Weights of a small transformer language model: tied embeddings, 397M tokens.
Each number is 200 + 40 x the weight over its row's rms, rounded and kept within 0 to 999. Layers, rows and columns count from 0. The size before them is the row's rms in percent of the matrix's.

# gate: layer 8 MLP gate, 1024x256, rms 0.0574, rows 146-163, columns 128-255
# up: layer 8 MLP up, 1024x256, rms 0.0555, rows 146-163, columns 128-255
# down: layer 8 MLP down (transposed), 1024x256, rms 0.0479, rows 146-163, columns 128-255
gate146,103,278,201,134,243,270,185,196,210,124,192,265,151,188,157,204,235,141,205,204,159,199,247,176,223,230,196,203,186,231,253,223,291,183,194,178,233,253,161,151,202,241,203,201,161,200,179,182,232,209,291,182,156,222,189,167,174,164,155,194,203,147,190,242,231,254,203,243,137,197,141,164,245,154,136,202,192,209,214,215,174,187,183,265,205,301,241,222,193,271,205,210,232,163,255,220,233,219,187,133,266,163,208,238,182,301,228,190,235,284,183,243,294,173,201,181,212,185,159,218,171,193,193,160,199,165,116,158,291
up146,104,216,184,230,322,192,241,141,188,180,215,188,173,231,150,197,226,241,193,167,237,233,212,202,193,242,255,110,184,306,223,206,148,145,202,152,218,104,197,204,181,200,224,288,244,170,231,246,301,235,208,228,228,226,227,204,219,217,190,145,143,246,141,223,208,206,291,194,241,198,155,267,237,262,262,283,131,230,209,168,222,242,187,171,148,154,170,187,252,208,237,225,154,125,245,168,210,251,184,189,210,156,189,248,202,130,167,213,161,166,199,244,187,228,157,191,201,221,192,222,177,231,187,221,190,166,198,239,185
down146,103,172,141,212,194,242,170,231,166,221,240,257,185,196,192,214,163,257,244,214,154,247,192,198,162,166,183,193,231,244,192,129,186,143,194,179,240,229,189,186,209,154,241,270,208,216,164,221,243,229,167,174,240,116,177,201,158,237,252,143,152,201,204,153,190,140,124,215,262,173,182,166,150,170,231,199,221,245,268,238,224,216,261,204,218,236,190,207,149,136,206,263,166,235,238,199,189,210,166,194,276,186,261,216,291,195,202,128,139,150,154,230,182,240,216,174,260,224,222,148,135,168,159,249,227,143,199,159,199
gate147,104,189,248,199,236,175,170,181,197,172,157,198,168,226,197,230,169,199,162,195,171,235,218,228,210,223,192,287,216,157,152,271,216,223,234,212,223,174,171,179,165,222,216,162,188,161,257,148,175,178,152,238,286,150,200,239,197,226,191,247,217,261,179,172,129,342,224,183,244,210,264,241,224,172,159,211,243,203,190,215,243,195,237,48,151,204,167,201,205,235,233,114,230,233,228,242,249,147,248,192,225,190,154,165,201,150,263,219,166,167,271,221,132,217,179,156,159,181,250,183,127,225,241,151,150,136,177,185,278
up147,099,153,180,213,213,202,233,227,248,222,217,173,201,238,136,234,221,258,260,236,178,234,253,182,154,252,202,196,188,212,214,174,150,232,213,276,207,194,201,235,204,179,201,183,227,239,159,228,201,205,160,160,167,152,213,200,197,138,124,166,182,135,194,164,219,148,190,169,205,175,165,164,250,312,225,158,244,207,199,207,220,130,185,211,162,234,230,215,188,197,209,264,137,184,198,204,146,230,212,199,255,274,188,139,215,149,209,271,123,192,188,274,185,288,195,245,247,245,146,225,269,234,279,221,180,202,177,188,175
down147,102,165,189,215,187,206,169,162,138,204,191,234,218,226,212,144,165,217,125,180,176,262,251,134,156,244,286,226,165,227,282,181,114,207,240,139,182,137,183,155,189,204,115,190,225,193,148,188,224,263,147,175,150,160,169,229,79,232,177,209,252,187,210,204,216,267,209,200,160,222,218,261,215,169,247,180,204,183,175,203,223,216,180,167,135,203,190,234,188,239,182,170,186,255,172,244,230,113,116,272,201,146,272,107,221,184,201,172,168,110,186,205,184,96,172,222,148,206,201,221,182,195,138,166,232,147,159,252,231
gate148,102,189,204,226,270,224,210,182,249,176,233,275,204,277,211,184,200,155,179,139,164,205,205,226,239,205,203,178,179,154,200,162,219,198,190,181,206,228,175,256,245,222,218,217,194,242,231,231,260,157,231,190,210,179,196,191,191,199,224,217,190,178,192,272,198,240,213,203,215,147,153,256,248,230,230,179,279,235,167,201,193,233,183,220,149,239,151,87,170,234,208,189,219,233,230,181,154,246,110,192,239,204,139,192,252,169,221,204,193,157,239,85,235,228,155,174,114,209,115,224,212,305,192,187,322,207,129,207,229
up148,101,199,251,184,187,254,159,196,172,167,207,211,175,267,182,258,223,179,249,146,201,202,227,83,141,217,198,292,137,174,204,193,214,255,161,156,228,113,219,172,178,184,94,212,150,172,207,209,180,166,170,274,260,215,255,206,257,187,211,267,158,161,245,179,217,253,240,199,230,281,176,259,162,226,209,175,220,167,180,223,274,240,246,198,208,157,181,270,230,258,195,261,200,190,195,222,163,143,169,267,213,192,130,157,133,209,173,213,205,176,200,147,160,190,184,218,208,241,183,215,137,229,226,110,213,168,177,195,186
down148,103,171,270,211,244,175,213,119,192,200,210,170,176,169,136,254,229,200,184,195,173,120,220,220,187,175,175,166,229,200,241,173,194,227,201,124,181,237,196,215,163,213,141,184,193,273,343,275,201,164,206,200,217,247,208,189,219,249,248,284,221,209,196,209,247,219,170,194,215,215,195,282,271,237,312,218,151,206,234,163,187,246,140,190,192,192,173,270,237,177,244,195,119,170,156,199,208,169,192,277,229,261,100,208,174,224,142,203,232,198,213,289,232,187,210,271,173,214,208,257,158,106,213,189,208,267,251,212,153
gate149,096,151,295,243,339,238,178,227,210,228,168,214,216,227,182,175,188,187,146,221,251,287,202,229,137,184,224,275,202,145,266,260,137,222,259,182,135,195,134,209,222,269,145,197,245,127,198,232,162,200,253,148,167,168,258,175,151,174,196,249,249,205,257,215,164,252,180,261,182,202,157,219,242,224,207,160,196,264,188,247,210,157,174,223,212,195,181,199,178,243,217,208,146,196,219,110,162,155,182,252,144,134,165,173,234,210,228,285,228,206,186,231,167,244,192,255,218,255,198,214,271,225,185,158,167,221,151,223,180
up149,100,233,134,192,158,223,231,188,176,220,222,143,239,221,184,201,199,178,226,220,210,264,101,213,182,228,133,227,178,247,139,191,150,165,131,121,240,120,188,188,224,185,204,269,234,157,287,257,209,239,186,176,220,234,134,226,247,230,193,196,178,248,228,173,192,220,165,199,269,298,188,243,172,182,127,171,192,193,165,164,196,225,201,245,149,228,179,200,287,174,174,235,158,241,208,157,192,185,177,211,227,171,141,224,185,286,212,165,196,134,189,209,175,123,118,228,170,228,174,170,224,228,93,183,205,236,214,229,223
down149,099,220,255,178,182,161,232,225,147,167,169,223,253,151,231,262,219,224,246,180,220,146,125,223,153,162,176,174,212,168,214,202,223,241,232,195,238,248,206,179,248,224,179,192,206,206,114,256,265,155,219,123,213,195,264,249,318,189,175,207,140,214,158,188,262,188,173,246,218,265,230,200,247,213,162,167,244,199,178,229,250,108,216,259,229,161,180,127,207,204,276,260,230,192,148,140,137,198,131,156,156,227,135,132,164,189,235,195,251,132,185,186,221,184,156,197,194,244,180,168,139,219,255,270,141,206,201,204,236
gate150,102,216,290,228,145,154,144,189,250,221,192,282,314,198,188,215,228,179,172,147,187,159,165,163,190,236,305,229,260,154,205,145,187,241,176,241,187,218,154,240,206,97,212,187,205,203,169,218,256,152,213,121,198,218,160,113,160,302,234,185,246,269,173,171,278,232,174,96,251,196,167,224,253,104,289,189,180,205,198,82,209,163,156,208,213,254,180,137,192,227,242,258,187,181,201,162,266,230,218,170,170,203,207,217,201,149,228,267,170,106,159,232,209,236,146,241,292,130,120,199,150,191,163,175,213,239,175,226,180
up150,104,231,184,270,234,218,260,203,144,246,219,185,169,115,209,260,157,179,153,170,193,175,173,202,261,314,193,210,268,159,234,209,187,203,241,190,164,249,242,276,151,212,215,207,209,210,206,197,140,180,269,176,217,178,171,202,224,191,273,243,183,291,250,216,199,129,176,214,227,244,241,213,230,216,98,224,182,212,188,231,283,154,197,238,187,175,238,262,190,262,193,160,225,156,205,225,188,225,206,228,147,159,252,201,196,174,213,244,225,205,260,126,193,230,199,168,178,242,176,207,164,238,186,227,177,220,136,163,274
down150,103,180,210,110,159,234,196,150,176,257,155,141,204,204,134,158,280,242,186,178,225,233,186,222,171,216,166,224,180,206,127,244,185,194,155,198,225,205,159,249,172,211,202,112,214,187,215,168,177,193,223,201,125,133,182,190,171,222,196,266,173,247,184,196,190,143,219,271,220,247,277,227,109,204,181,250,207,247,206,233,239,188,253,189,188,249,158,239,151,197,225,227,182,130,192,223,263,143,279,268,235,232,195,202,235,187,234,250,118,245,201,228,234,184,163,173,251,206,236,225,166,193,284,179,290,134,158,187,134
gate151,110,117,147,122,129,185,197,210,178,225,194,210,185,157,234,198,244,130,168,211,209,191,225,188,207,191,190,217,172,261,304,159,239,177,196,190,235,278,142,134,237,167,239,199,189,222,242,235,207,213,219,182,253,236,224,252,214,128,183,269,265,183,239,187,174,144,204,197,153,226,138,202,180,168,151,185,195,137,196,182,220,178,182,225,222,211,177,203,182,220,165,231,206,200,268,202,223,207,157,206,199,230,159,165,197,235,157,152,215,275,124,260,243,172,231,164,188,142,239,179,222,198,244,212,211,213,189,166,202
up151,106,214,230,205,161,234,190,109,154,245,179,78,175,195,195,203,182,209,214,224,218,205,182,140,127,210,227,231,222,150,165,156,138,231,222,142,193,229,112,139,233,149,227,212,192,290,127,226,104,171,157,231,254,242,198,200,218,234,239,180,255,268,235,175,133,172,208,201,182,186,181,142,169,216,225,228,185,195,149,193,232,218,242,214,242,206,150,166,225,184,201,187,217,186,186,213,251,169,181,125,205,215,173,228,166,165,184,198,178,235,200,185,196,217,236,225,219,152,283,254,171,121,229,176,221,205,174,234,238
down151,104,207,214,190,206,249,204,153,187,176,191,134,139,167,160,247,142,255,182,207,279,171,197,145,222,209,205,217,210,236,150,181,172,102,248,173,231,207,206,174,200,196,212,166,309,210,178,214,175,227,170,157,190,180,213,194,256,160,258,247,314,166,216,232,224,208,285,173,244,204,232,180,170,174,209,198,195,247,187,147,224,147,210,198,211,232,157,210,189,157,183,185,198,164,94,163,251,198,151,220,178,213,229,153,120,194,200,243,185,263,184,214,188,227,199,242,142,190,188,216,83,199,160,167,190,204,225,297,163
gate152,110,145,232,187,236,148,165,269,273,135,154,192,200,187,167,275,279,236,191,181,218,237,279,170,284,157,171,192,177,156,246,193,232,187,159,251,184,150,219,243,206,150,185,200,253,233,238,180,225,228,173,234,206,218,159,190,148,189,178,231,186,207,212,182,177,199,220,254,209,234,148,154,187,216,247,223,287,226,147,220,205,225,241,114,253,205,231,189,260,218,239,242,178,261,239,243,231,151,239,217,227,190,120,223,245,170,224,215,186,173,203,262,188,178,155,226,258,176,234,174,288,205,184,207,131,157,207,189,178
up152,100,215,245,283,198,149,220,279,198,165,262,194,242,198,220,202,203,219,187,176,189,193,198,141,244,235,230,187,264,206,219,259,161,193,113,212,166,170,251,167,201,193,272,168,284,152,195,260,195,227,181,233,135,209,93,202,243,191,210,152,173,168,231,216,207,204,193,171,152,193,239,136,145,219,209,233,162,223,181,239,221,106,243,179,175,189,236,259,290,188,173,178,219,226,203,143,248,194,182,225,239,156,150,196,186,226,177,219,240,187,184,166,159,207,152,273,247,220,257,167,206,216,158,263,229,147,173,266,225
down152,101,154,133,265,212,172,126,271,211,179,113,164,147,177,162,134,125,168,132,184,208,210,156,157,190,278,218,206,207,199,237,205,164,264,181,203,228,259,201,211,211,194,247,203,271,120,159,238,245,176,206,225,283,311,200,151,188,182,213,185,182,208,222,246,210,181,229,144,194,235,288,231,211,191,171,191,194,152,145,206,184,120,246,200,189,165,144,199,197,238,105,231,207,234,171,156,199,254,138,184,178,239,213,239,239,199,184,203,237,176,140,264,166,276,207,197,208,139,210,181,192,196,227,171,189,237,221,248,266
gate153,100,234,180,160,226,206,194,239,197,200,194,186,237,191,187,106,209,277,197,196,132,218,168,208,195,223,229,265,178,236,233,219,226,164,165,137,197,238,215,170,157,219,216,197,212,141,179,193,177,132,213,228,286,231,200,304,190,172,195,185,202,141,191,235,199,303,225,300,204,196,162,179,119,231,209,174,277,228,221,229,236,187,225,267,228,160,200,203,136,189,189,212,200,182,271,220,229,237,184,204,221,253,227,183,201,213,183,187,224,216,280,269,231,160,177,176,206,190,272,152,140,206,182,211,206,246,243,174,234
up153,098,243,193,245,188,156,156,135,221,180,144,213,235,196,228,225,162,187,245,155,149,216,210,235,251,230,149,181,257,148,158,258,236,185,211,183,153,202,178,162,208,183,151,121,180,251,212,208,188,198,210,260,139,205,201,153,153,210,194,287,267,239,164,171,241,200,219,188,174,175,142,217,172,257,175,193,145,127,235,116,224,191,240,221,268,151,221,145,197,197,166,161,203,197,185,168,205,234,235,238,122,211,216,171,246,173,204,161,279,241,220,211,227,227,160,225,265,190,177,168,195,169,248,223,158,191,149,196,184
down153,100,183,112,187,145,237,214,176,190,204,265,224,197,203,155,162,154,233,271,153,202,219,166,199,176,161,213,260,203,183,165,259,272,252,170,230,253,214,217,186,174,211,280,181,214,173,170,194,225,163,197,285,224,236,185,225,273,218,196,283,247,154,187,192,180,142,198,156,275,248,95,274,200,289,119,160,235,218,165,228,177,229,233,177,264,258,221,195,240,199,200,192,250,234,214,136,183,182,257,283,207,211,162,190,180,241,194,224,228,205,243,194,178,182,182,187,186,200,201,147,200,173,224,192,171,246,223,168,209
gate154,102,129,202,244,167,226,271,201,243,181,210,198,226,159,184,223,221,252,235,217,256,201,243,123,171,224,259,169,183,196,224,198,224,211,176,234,152,221,271,224,149,107,200,157,224,281,185,195,184,216,282,164,239,218,223,228,151,279,199,226,222,222,226,188,164,265,133,304,186,235,141,188,241,239,274,213,185,207,242,167,233,197,192,219,303,180,230,261,223,218,229,202,205,247,208,270,257,237,232,174,154,163,204,185,267,126,184,235,153,171,149,263,169,183,200,182,244,184,121,176,200,287,238,254,148,201,143,211,201
up154,103,269,113,189,186,299,218,215,202,244,192,199,200,132,184,142,181,177,230,204,192,227,190,149,234,163,239,122,173,104,164,120,105,230,132,200,154,213,188,161,205,182,267,137,231,204,87,287,221,183,171,251,180,217,130,159,204,209,177,153,226,193,199,224,208,117,202,170,211,235,203,207,149,250,287,236,190,169,131,224,193,227,212,164,234,186,255,219,230,207,111,139,242,162,156,173,179,184,176,187,249,212,200,175,164,270,202,253,178,207,177,164,218,223,252,219,249,257,198,214,225,247,203,238,273,257,161,118,207
down154,103,204,236,215,240,211,219,162,258,213,134,191,198,172,157,164,231,160,227,217,278,187,243,255,190,166,259,191,195,270,249,169,178,204,178,218,243,211,223,212,261,181,171,227,135,231,127,193,217,189,170,199,166,222,171,221,90,216,280,198,182,154,178,213,216,235,194,174,252,284,190,252,202,211,178,280,194,192,116,179,147,242,157,250,237,161,141,187,265,193,193,199,268,176,242,203,192,231,238,195,218,212,307,217,157,215,225,172,157,199,207,227,235,143,219,204,227,258,243,237,140,195,239,150,262,161,195,268,128
gate155,117,236,258,195,261,199,119,216,214,174,287,194,175,269,206,178,184,200,252,142,262,198,235,166,173,98,252,196,137,235,223,227,186,165,191,224,194,186,157,196,172,232,224,173,227,248,149,248,252,230,195,195,147,149,185,201,138,186,186,248,225,217,286,277,181,267,195,227,266,188,216,206,165,113,270,175,217,214,153,164,239,202,202,142,167,182,178,209,262,153,237,186,266,230,268,210,243,152,160,232,238,181,209,225,237,223,243,256,111,234,189,174,185,127,232,186,181,117,226,131,225,267,243,234,209,182,169,203,276
up155,117,213,138,242,167,185,220,205,193,174,279,139,253,194,207,152,300,201,176,252,181,250,122,192,217,241,267,218,193,222,231,211,156,176,161,171,222,186,233,162,162,193,215,193,232,226,178,171,207,197,204,220,132,156,165,222,175,233,172,266,230,188,253,200,166,168,169,183,167,219,147,223,211,202,261,197,248,174,207,185,176,171,233,199,262,238,202,244,222,266,176,279,200,246,205,218,170,169,168,205,195,200,221,137,218,232,241,200,199,249,133,212,227,162,224,157,205,187,209,170,172,226,229,202,237,219,158,118,226
down155,105,210,206,247,184,186,211,240,218,255,221,224,236,186,149,222,296,207,160,204,249,222,200,196,233,178,216,179,106,182,214,185,127,248,104,136,167,242,246,198,232,164,184,189,276,216,219,194,218,181,234,208,145,160,134,187,341,247,263,164,241,231,237,271,188,209,168,143,234,186,165,212,171,183,185,252,209,149,202,226,215,227,175,162,258,174,136,183,179,236,230,251,163,234,57,189,202,206,169,245,190,226,120,265,195,249,196,165,202,224,144,144,340,153,199,201,166,183,170,174,178,184,219,243,224,189,192,164,207
gate156,101,227,181,167,174,237,259,241,194,177,238,201,236,176,222,210,140,121,226,211,137,238,208,126,212,145,265,173,158,197,155,163,242,113,116,288,155,214,186,169,217,153,177,189,227,193,177,187,272,143,198,174,242,240,232,261,182,224,215,221,220,191,199,247,227,280,236,152,152,226,156,110,237,218,129,157,237,212,90,257,209,199,280,223,146,226,142,162,195,181,291,235,200,283,239,128,199,216,210,210,240,221,161,166,242,162,148,261,176,165,238,197,152,200,271,204,233,174,146,191,178,188,200,205,255,174,167,148,163
up156,107,170,115,159,237,223,139,229,211,173,186,281,201,302,275,216,176,216,217,245,203,195,207,217,193,154,257,213,183,145,300,193,209,240,189,188,221,167,187,209,202,220,250,260,173,224,126,220,271,220,239,266,284,200,224,240,110,219,181,235,180,158,188,163,175,191,244,239,199,160,236,242,177,232,203,239,235,134,198,57,218,166,173,207,297,162,254,168,272,248,178,224,240,162,212,176,168,153,184,278,200,252,204,188,202,246,151,180,245,159,226,227,308,175,184,252,244,236,247,142,175,187,264,171,162,200,210,176,221
down156,109,253,158,130,242,216,199,209,278,128,221,245,242,211,224,200,209,172,191,232,167,249,266,232,214,224,170,159,164,163,287,165,207,128,190,199,196,259,194,234,243,153,207,214,189,244,155,273,266,269,121,163,228,198,217,263,197,223,205,171,177,218,179,232,164,234,205,216,144,184,211,205,157,205,167,202,229,170,169,170,212,175,199,220,251,206,184,243,299,95,250,300,204,158,146,171,212,160,188,219,228,247,175,164,199,215,124,235,167,199,239,273,200,159,174,180,216,140,233,172,130,207,279,207,273,157,197,255,158
gate157,102,225,253,163,233,195,230,185,237,195,184,167,116,216,266,257,200,296,180,235,245,216,203,167,269,179,222,273,198,219,238,317,195,216,171,260,213,214,160,143,176,169,173,113,272,183,179,225,223,127,265,205,200,132,157,197,141,234,157,315,229,146,201,289,195,226,213,255,119,209,149,196,154,209,146,240,161,211,175,291,166,192,228,199,245,155,196,237,275,195,257,242,285,235,253,192,233,172,232,240,181,217,218,161,248,179,234,238,226,192,208,172,206,186,268,176,149,168,166,225,208,262,235,158,174,146,245,178,217
up157,102,193,238,210,275,201,240,224,186,222,232,150,114,174,227,146,201,205,158,218,225,213,180,163,193,170,250,201,172,246,197,191,205,181,161,245,187,218,221,175,201,260,195,237,192,162,176,227,197,229,125,143,171,206,179,152,212,186,120,197,238,237,117,162,232,178,211,161,198,202,138,157,158,266,194,160,200,221,247,248,137,171,152,270,123,163,191,225,241,131,163,184,148,163,182,167,113,285,194,152,200,248,272,203,249,167,236,232,198,195,179,287,173,222,185,204,211,224,188,239,204,146,191,157,149,196,243,199,251
down157,101,200,231,263,112,125,175,186,176,263,271,125,206,247,292,153,257,231,185,221,235,149,220,189,153,270,246,178,188,168,201,171,178,173,150,150,225,163,189,120,227,214,270,193,180,245,233,217,227,245,142,230,206,205,205,209,167,239,248,239,147,244,181,189,157,287,177,179,282,240,232,193,291,181,223,194,169,211,126,216,206,191,131,192,191,181,165,171,182,135,226,193,146,188,274,256,177,249,181,178,236,205,257,204,225,194,188,197,221,214,138,191,252,206,162,232,232,191,235,251,189,171,150,145,255,193,172,171,180
gate158,099,209,252,200,268,263,269,263,164,263,226,225,271,158,210,170,193,186,280,178,201,220,243,218,279,191,230,165,152,147,211,265,270,219,124,212,186,199,187,167,196,125,152,222,218,220,173,284,193,202,216,269,186,121,229,226,174,234,214,222,215,184,201,173,210,218,209,235,257,226,213,169,135,195,205,281,149,211,193,135,225,114,243,228,202,246,156,134,233,137,238,215,208,133,191,238,221,114,282,235,214,201,180,195,250,109,143,211,174,223,247,179,226,185,221,120,258,182,253,232,159,222,222,241,183,217,188,144,208
up158,096,218,197,187,250,215,197,307,129,253,148,204,203,202,242,120,165,128,195,179,233,253,142,197,144,144,164,220,161,207,251,250,220,207,132,226,265,260,254,167,187,219,175,193,215,223,225,230,196,262,241,185,232,119,185,215,300,234,183,219,180,201,233,211,223,242,120,297,273,196,179,148,135,195,204,205,247,178,202,160,229,194,95,239,250,234,241,204,207,186,281,160,175,165,102,195,152,157,224,225,265,193,207,214,161,221,181,161,230,227,205,169,215,249,239,173,225,170,241,232,172,136,207,239,224,190,200,166,178
down158,095,159,183,211,122,198,177,205,181,248,179,210,143,185,206,186,170,205,172,148,266,203,108,182,217,270,184,220,203,166,192,166,196,170,170,265,198,177,206,226,243,207,194,263,265,126,220,198,209,139,239,185,166,205,235,201,423,224,162,221,228,250,199,181,180,222,219,192,241,240,151,202,187,170,150,233,187,166,187,202,213,271,212,185,164,264,124,171,145,187,175,178,176,191,43,204,185,174,194,187,177,308,164,221,165,224,198,216,260,201,193,198,132,207,248,231,222,138,156,183,218,211,200,164,203,172,203,199,160
gate159,103,310,173,129,213,195,233,181,152,138,155,176,224,238,111,208,208,166,169,256,200,160,212,177,198,191,138,184,149,199,196,232,239,188,133,240,250,244,221,205,156,191,147,256,180,255,176,205,149,202,244,179,159,204,250,188,253,128,162,244,196,224,196,259,242,216,177,223,172,223,254,170,225,148,188,113,169,127,230,159,219,167,186,234,203,195,193,176,147,263,180,204,175,209,200,179,212,198,176,137,190,207,215,243,223,223,217,225,98,186,215,223,188,161,207,102,243,213,157,226,198,196,195,178,213,163,204,152,221
up159,104,289,202,210,204,244,178,216,107,206,245,305,156,164,219,230,261,183,116,128,197,206,98,220,224,179,142,225,249,264,187,193,196,173,156,200,191,119,225,186,246,228,171,176,159,165,262,187,160,196,221,220,277,158,244,148,222,168,320,223,215,218,164,238,226,230,164,139,170,133,221,127,168,230,245,167,198,211,272,201,194,201,136,221,140,172,260,239,207,180,234,223,194,205,257,202,221,200,155,190,189,255,211,247,283,264,221,196,231,221,169,245,261,153,245,239,218,194,207,162,255,198,202,241,298,199,220,214,163
down159,105,218,241,228,281,220,228,186,211,212,137,224,228,270,217,182,187,198,254,197,149,152,156,224,135,178,139,197,194,213,195,248,177,249,248,173,127,173,202,255,231,224,159,204,229,148,222,260,184,202,193,189,260,223,150,190,146,204,236,255,130,171,189,187,229,258,235,202,220,170,192,196,264,254,139,191,146,203,157,211,253,225,195,159,130,198,240,235,228,146,201,185,245,234,231,196,154,178,194,267,214,233,235,213,238,214,265,183,201,216,227,190,159,183,207,201,230,288,232,178,213,192,173,250,247,153,178,205,234
gate160,099,200,258,239,166,251,183,197,181,229,178,232,249,223,145,198,259,209,143,140,215,148,228,206,175,203,205,252,172,120,167,235,239,229,165,198,177,250,204,159,196,154,211,147,199,317,120,309,203,196,165,253,173,262,176,181,194,196,203,239,158,209,116,241,115,255,139,172,200,218,215,130,216,163,179,119,182,177,180,235,243,178,225,204,264,227,198,187,181,219,185,186,326,226,279,170,253,201,133,194,193,189,194,156,237,223,231,153,175,166,206,218,230,266,284,118,216,207,154,158,202,186,176,266,178,139,188,156,192
up160,097,248,176,214,153,184,211,224,124,264,118,117,211,211,173,191,95,144,222,188,162,131,182,197,188,239,198,114,171,218,276,194,135,153,178,283,230,191,166,225,141,228,179,215,135,201,151,134,206,152,228,202,208,164,191,211,253,255,238,231,236,173,276,134,262,178,228,278,152,217,191,204,95,234,181,261,262,199,211,187,170,90,215,225,230,236,220,189,169,243,206,193,172,187,147,225,230,219,197,205,202,241,283,238,114,206,220,250,140,136,170,190,189,181,187,154,279,171,258,194,164,242,267,180,238,260,195,194,181
down160,099,166,181,158,216,179,170,146,204,233,179,173,207,210,215,237,118,215,238,147,145,176,216,167,123,212,164,125,196,155,227,251,154,164,210,244,171,201,177,183,166,217,226,188,170,202,201,177,191,145,176,239,180,236,199,171,204,151,134,211,125,188,117,168,166,114,170,273,296,197,150,128,173,198,207,242,225,189,201,187,209,210,197,239,246,224,177,222,191,197,235,164,178,130,290,215,166,180,224,206,256,180,283,184,146,186,247,207,197,125,176,229,182,258,213,217,229,172,221,174,188,119,286,139,212,207,169,221,233
gate161,098,174,211,144,232,180,231,192,213,198,233,221,185,176,222,205,231,184,297,208,219,203,155,158,290,213,201,202,239,236,205,259,260,132,111,191,184,143,183,248,207,173,170,103,184,308,176,192,223,273,164,230,190,206,188,200,195,251,219,239,231,235,255,187,192,199,173,242,204,269,208,162,168,293,156,186,221,152,163,118,202,184,281,187,226,145,233,160,203,149,156,194,177,210,240,224,231,186,229,145,173,197,132,156,272,171,217,239,240,216,192,202,125,139,253,219,207,196,233,194,180,215,178,158,181,203,271,158,267
up161,101,223,306,256,179,211,141,291,200,207,232,188,246,162,264,224,207,187,174,212,203,183,181,139,239,286,260,237,234,213,228,226,170,229,134,177,157,141,170,244,255,182,185,129,254,210,239,195,153,145,198,237,198,137,112,212,172,188,236,216,221,203,284,217,161,187,200,217,177,200,176,199,240,190,203,191,199,291,250,185,220,228,191,152,214,245,213,248,174,174,199,146,188,121,227,217,192,143,239,174,179,237,151,245,189,173,244,210,197,201,196,206,191,189,159,184,207,256,141,286,219,235,193,254,164,174,184,222,186
down161,103,251,256,201,149,173,159,243,282,273,204,190,249,195,274,296,121,213,174,232,147,177,161,210,153,256,267,258,224,178,177,207,187,218,172,275,127,193,146,257,211,235,258,238,242,166,215,272,190,199,211,244,188,166,83,235,195,173,130,177,214,207,224,202,192,207,130,230,223,219,293,236,201,198,177,152,173,243,215,197,178,213,203,254,169,220,200,158,215,143,213,244,269,118,270,121,202,276,225,205,159,181,197,161,217,156,178,245,175,222,151,219,176,172,153,184,252,236,206,175,204,185,196,246,161,212,200,223,203
gate162,101,258,223,243,163,199,229,191,147,190,250,142,184,173,247,196,150,247,267,193,195,189,134,247,288,257,213,215,229,166,171,198,156,193,226,149,165,185,201,229,222,140,129,236,265,185,170,248,199,223,196,214,155,174,206,284,216,215,191,262,197,162,185,261,257,172,173,209,179,218,133,206,156,195,160,189,180,221,127,187,187,251,141,169,124,177,190,192,350,231,281,245,225,158,165,158,210,194,229,226,192,175,279,195,232,206,209,174,172,244,169,201,189,194,226,166,268,199,183,168,215,261,195,168,190,175,241,194,247
up162,101,207,199,199,232,261,263,239,300,190,162,255,166,135,156,169,250,128,217,132,220,270,187,201,176,216,242,231,168,237,212,186,196,196,237,185,250,175,230,228,264,252,233,217,191,159,212,207,213,168,193,269,166,195,233,223,211,153,230,170,144,225,214,158,138,185,190,142,200,215,227,89,268,184,197,222,178,229,239,151,227,162,175,233,167,193,220,179,182,99,194,214,186,190,243,218,164,167,279,198,263,194,117,178,146,209,231,135,209,209,203,203,199,119,172,192,194,165,217,90,156,180,232,243,232,228,222,222,203
down162,098,220,166,231,163,199,187,100,220,218,265,128,134,237,192,135,162,196,190,177,212,193,274,209,267,182,192,200,216,217,172,206,212,217,173,133,152,176,143,220,158,215,165,215,152,258,140,239,190,145,261,206,166,164,195,217,222,238,240,261,260,241,146,239,217,237,311,230,158,199,230,119,126,177,175,229,228,207,202,175,183,221,176,193,216,155,205,264,242,221,220,237,316,169,204,228,178,255,139,239,189,198,225,141,228,224,159,166,196,151,170,172,161,272,233,149,220,212,175,207,201,229,219,195,228,217,227,148,171
gate163,100,237,199,171,257,230,205,183,242,105,189,222,236,238,203,273,210,204,260,268,188,157,230,198,193,221,226,191,149,188,201,175,218,209,195,219,207,231,231,186,236,232,189,246,201,188,113,175,178,215,217,151,214,147,278,179,185,243,192,235,225,208,186,139,255,184,249,223,252,221,201,174,223,295,204,171,250,159,145,234,188,214,175,188,210,220,112,168,212,179,234,202,159,305,202,266,257,231,281,233,310,238,216,246,277,236,175,202,170,139,212,238,196,217,213,213,272,269,170,203,174,195,245,171,163,188,234,127,164
up163,102,196,159,196,199,169,241,299,276,222,237,219,123,170,217,187,231,242,257,133,234,210,239,184,204,166,241,177,166,148,129,228,214,155,206,217,301,195,159,227,168,184,198,198,230,299,267,236,110,149,213,233,243,150,202,189,152,153,165,197,182,144,206,163,204,238,191,191,175,152,189,205,255,178,256,189,208,215,159,199,192,162,251,160,231,242,258,256,215,250,221,211,235,154,233,177,160,193,150,226,133,131,228,227,172,155,182,171,209,215,168,210,201,152,175,119,201,171,218,111,171,154,160,252,205,145,201,174,237
down163,098,179,266,195,243,146,199,153,219,184,232,213,167,201,245,222,263,237,178,196,222,245,241,180,195,116,254,215,131,199,220,214,238,174,227,215,177,127,197,243,185,203,219,225,199,213,91,222,203,219,185,104,179,278,169,179,163,237,195,150,212,178,204,219,236,200,278,204,172,220,175,288,182,122,196,147,187,219,160,110,190,198,232,245,258,182,205,179,205,196,213,192,187,139,184,230,96,172,192,218,239,142,181,221,253,227,183,203,184,198,218,193,230,173,284,131,251,204,264,186,242,226,283,207,156,121,92,207,148